Weights of a small GPT-style language model, trained from scratch on English Wikipedia: 4 heads of 32 (1 for keys and values), MLP 512 quick GELU.
Each number is 128 + 32 x the weight over its row's rms, rounded and kept within 0 to 255. Layers, rows and columns count from 0. The size above them is the row's rms in percent of the matrix's.

# layer 7 MLP up, 512x128, rms 0.257, rows 407-412, columns 0-127
size [104 105 105  94  96 100]
[[103 190 148 145  73  87  94 113 179 133 102  48 123 107 157 182 132 129 139 130 183  99 125 164 147 128 150 124 118  81 157 159  88 118 175  58  83 150 177  95 102 151 120  79 109 163 140  97 151 142 161 140  97 175 132 212 122 154 112 129 110 131 136 172 112 142 127 170  82 163 160 121 134 121 137 105 132 139 145 167 103  97  93  99 182 182 120 137 148  76 126 147 132 100 160 142 177  89 107 125  73 150 116 140 144  94 170 175 137 152 182 129 132 101 142 164 136 166 185 180 122  94 168 124 168 144 114  75]
 [143  99 112 138 145  79 117 120 140 111 124 145 178 150  99 156 161 117  86  89 140 126 178 125 122  66  98  82 157 128 108 164  91 166  52 201  99 154 106  77 108  74 167 149 134 108 139 106 112 139 109 136 159 191 155 144 105  91 132 154 117 149 133 191 152  87 178  91 139 171 117 159 165 129  66 164 107 150 163 111 140  92  94  93 113 127 109 137 142 189 136  81  55 132 152 150  94 121 145  82 110 151 112  81 151 122 157 102 135 132  99 104 171 117 165 122 192 130  68 143 139 136 183 139 144  61 147 154]
 [103 118  89 110 102 115  55 126 161 124 169 131  99  92 113 133 158 126 109  98  94 152 129 184 115  87 181  98 131 130 125 158 147 171 138 130  95 125  74 142 177 129 134 154  84  89 126 180 136  57 173 127 122 124 141 142 163 139  95 112 174 102 185 173 177  70 105  27  74 166 135  98  68  73 168 112 149  92 116 125 128 192 145  79  85 116  95 133 154 131 110 101 153 139 144 136 131 121 109 157  87 151  96  99 123 125 144 134 144 144 111  66 111 164 190 103 152  96 113 174 143  84 145  98 141 133 113 145]
 [ 97 106 122 116  98  94 171  97 127 128 126 126 126 106 106 118 115 130  97  64 120 165 142  93  80 107 119 115 148 122 146 170 119 177 178 135 162 182 177 177 147 123 153 135 127  84 199 130 127 122  68 147 155 192 161 139 130 139  47 133 183  93  79  98 152 105 145 129  89 143  95 163 103  94 170 155  94 128  71  75 146 132 153 128 135 145  52  97  91 153 186 204  81 143 185 101 101 131 110 169 106 136  85 123 154 143 142 140 122  94  70 122 167  77 113 121 139 110 115  91 144 150 108 132  87 109 104 113]
 [127 116 113 127 103 143 138 118 107 106 165  80 106  98 120 161 116 162 170 136 184 111 208 105 208 153 116 135 160 108 190 100 130 114 149  64 153  88 118 126 100 177 157 141  90 155 146 170  54 157  76 131 120 148  72 123  62 148 155 117 101  63 187 108 149 107 148  94 159 174 114  99  97 166 176 104 123 130 115 185  86 132 123 131 113 102 151 113 149 105 117 124 177 123 111  94 155 164 140 124 131 104 177 109 182 153  86 153 131 127 127 156 161  55 166  99 160 104 136 161  98 121 111 113  71 124 105 150]
 [155 155 170 119 160 159  25 135 127 142  93  74  81 104 135  83 135 114 124 125 130 166 122  92 145 104 129  90 163  87 116 153 183 112 110 121 147 145 169 110 160  95  66 138 119 160 105 131  39 165 136  96 134 179 180 133 157 162 167 110 173 131 130 106 133 203 130 169 149 117  70 159 149 140 142 148 177 150 146  65 131  99 163 117 129 142 125 200 110 150 113  99 134 158 149 128 118 112 109  83  91 106 131 116 132  88  94 138 176 164 187 128 112 137 151 171 105  74 157 146 107 140 166 140 108 148  98  69]]
# layer 7 MLP down (transposed), 512x128, rms 0.266, rows 407-411, columns 0-127
size [103  98 110 104  99]
[[158 155  83  88 134 107 116 165 104 176 150 144 176 189 129 128 136 130 118 143 102  98 103 138  81 163 146 102 123 100  91 116 131  95  58 155 166 196 116 171 176 141 136 109 123  57 137 102 141 142 105 113 159  46 128 105 154  77 100 133 125 156  60 162 114 147 145 141 128  92 132 115 134  68 146 149 135 103  63 188 153 151 157 153 165 110 136 174 113 138 164 127 111 159 107 158 128 124  97  85 137  85  92 123 162 124 153  97  66 148 135 126 182 123 132 139 149 187  61  51  99 175 109 118 111 145 153 117]
 [142 143 122 119  91 142  57 219 154 142 108 148  91 120 149 111 111 145 113 172 180 165 101 155  59 185 192 163 151 141 122 112 118  43 209  74 135 152 113 105 158 117  58 122 132 155 167 145  99 147 103 135 129 152 111 143 134  76 103 105 141 155 125  85 123 191 141  92 141 120 108 141 100 102 135  79 133 108 166 151 138 142  90 158 132 107 148 137 134 118 101 101 146 148  87 133 141 148 126 181 146  76 113 100 113 163 127 170 113 130 156 197  92 104 106 124 140 114 142  85 111 147  49 128 114 174 118 175]
 [129  90 151 171 141 109  71  87 103 123 125 121 153 119  95 177 185 130 106 109 198 100  56 123  76 103 144 129 141 145 103  88 116 134 113 142  71 114 179 172  54 208 108 125 121 149 111 119 143 115  71  63 133 100 101 144  99 132 151 108 109  90 188 153 144 197  91 142 160 108 163 148 117 129  89  68 150 107 150 172 107  99 150 118 123 142 117  67 149 103 194 114 157 127 155  91 102 173 142 106 127  82 102  91 128 140 147  85 138 121 142 138  70 118 173 111 174 132 114 126  93 114 149  97 164 140 134 104]
 [121 118 135 104 127 188  89 122 157 118  94 100 103 111 139 140  95 146 169 154 108 172  88 150  93 106  82 128 108 120 115 136 156 178 162 140 195 116 127 147 100 141  70 161  97 136  72  77 105 132 127 102 105  67 111 144 146  62  67 109 120 104 120 131 149 127 149 108 170 134 139 208 160 167 106 165 158 117  96 126 152 143  80 169  93 127 108 148 138 168 185 106 172 121 141 169  81  91 174 151 164 147 109 107 115  98  48 125 149 150 117 130 120  45 127 141  83  80 197  89 149 124 128 114 134 114 169 164]
 [136  56 140  76 162 128 163 113  95 180  95 129 137 121  87  60  90 136  86 117 117 131  86 156 141 117 136 108  91 130  66 131 152 107 108 115 112 152  87 135 140 125 149 131 134 166  85 101 114  62  78 138  90 154 141 142 112 110 184  87 144  88 170 157 135 128 132 127 130 149 133 121 138 164  99 121  91  79  96 100  95  65 128 124 164 144 127  98  98  76 140 144 111  95 216 125 137 189 107 166 117 154 106 157 219 165 122 122 145 150  96 162 122  93 115 162 146 150 103 131  63 108 156 189 167  96 186 127]]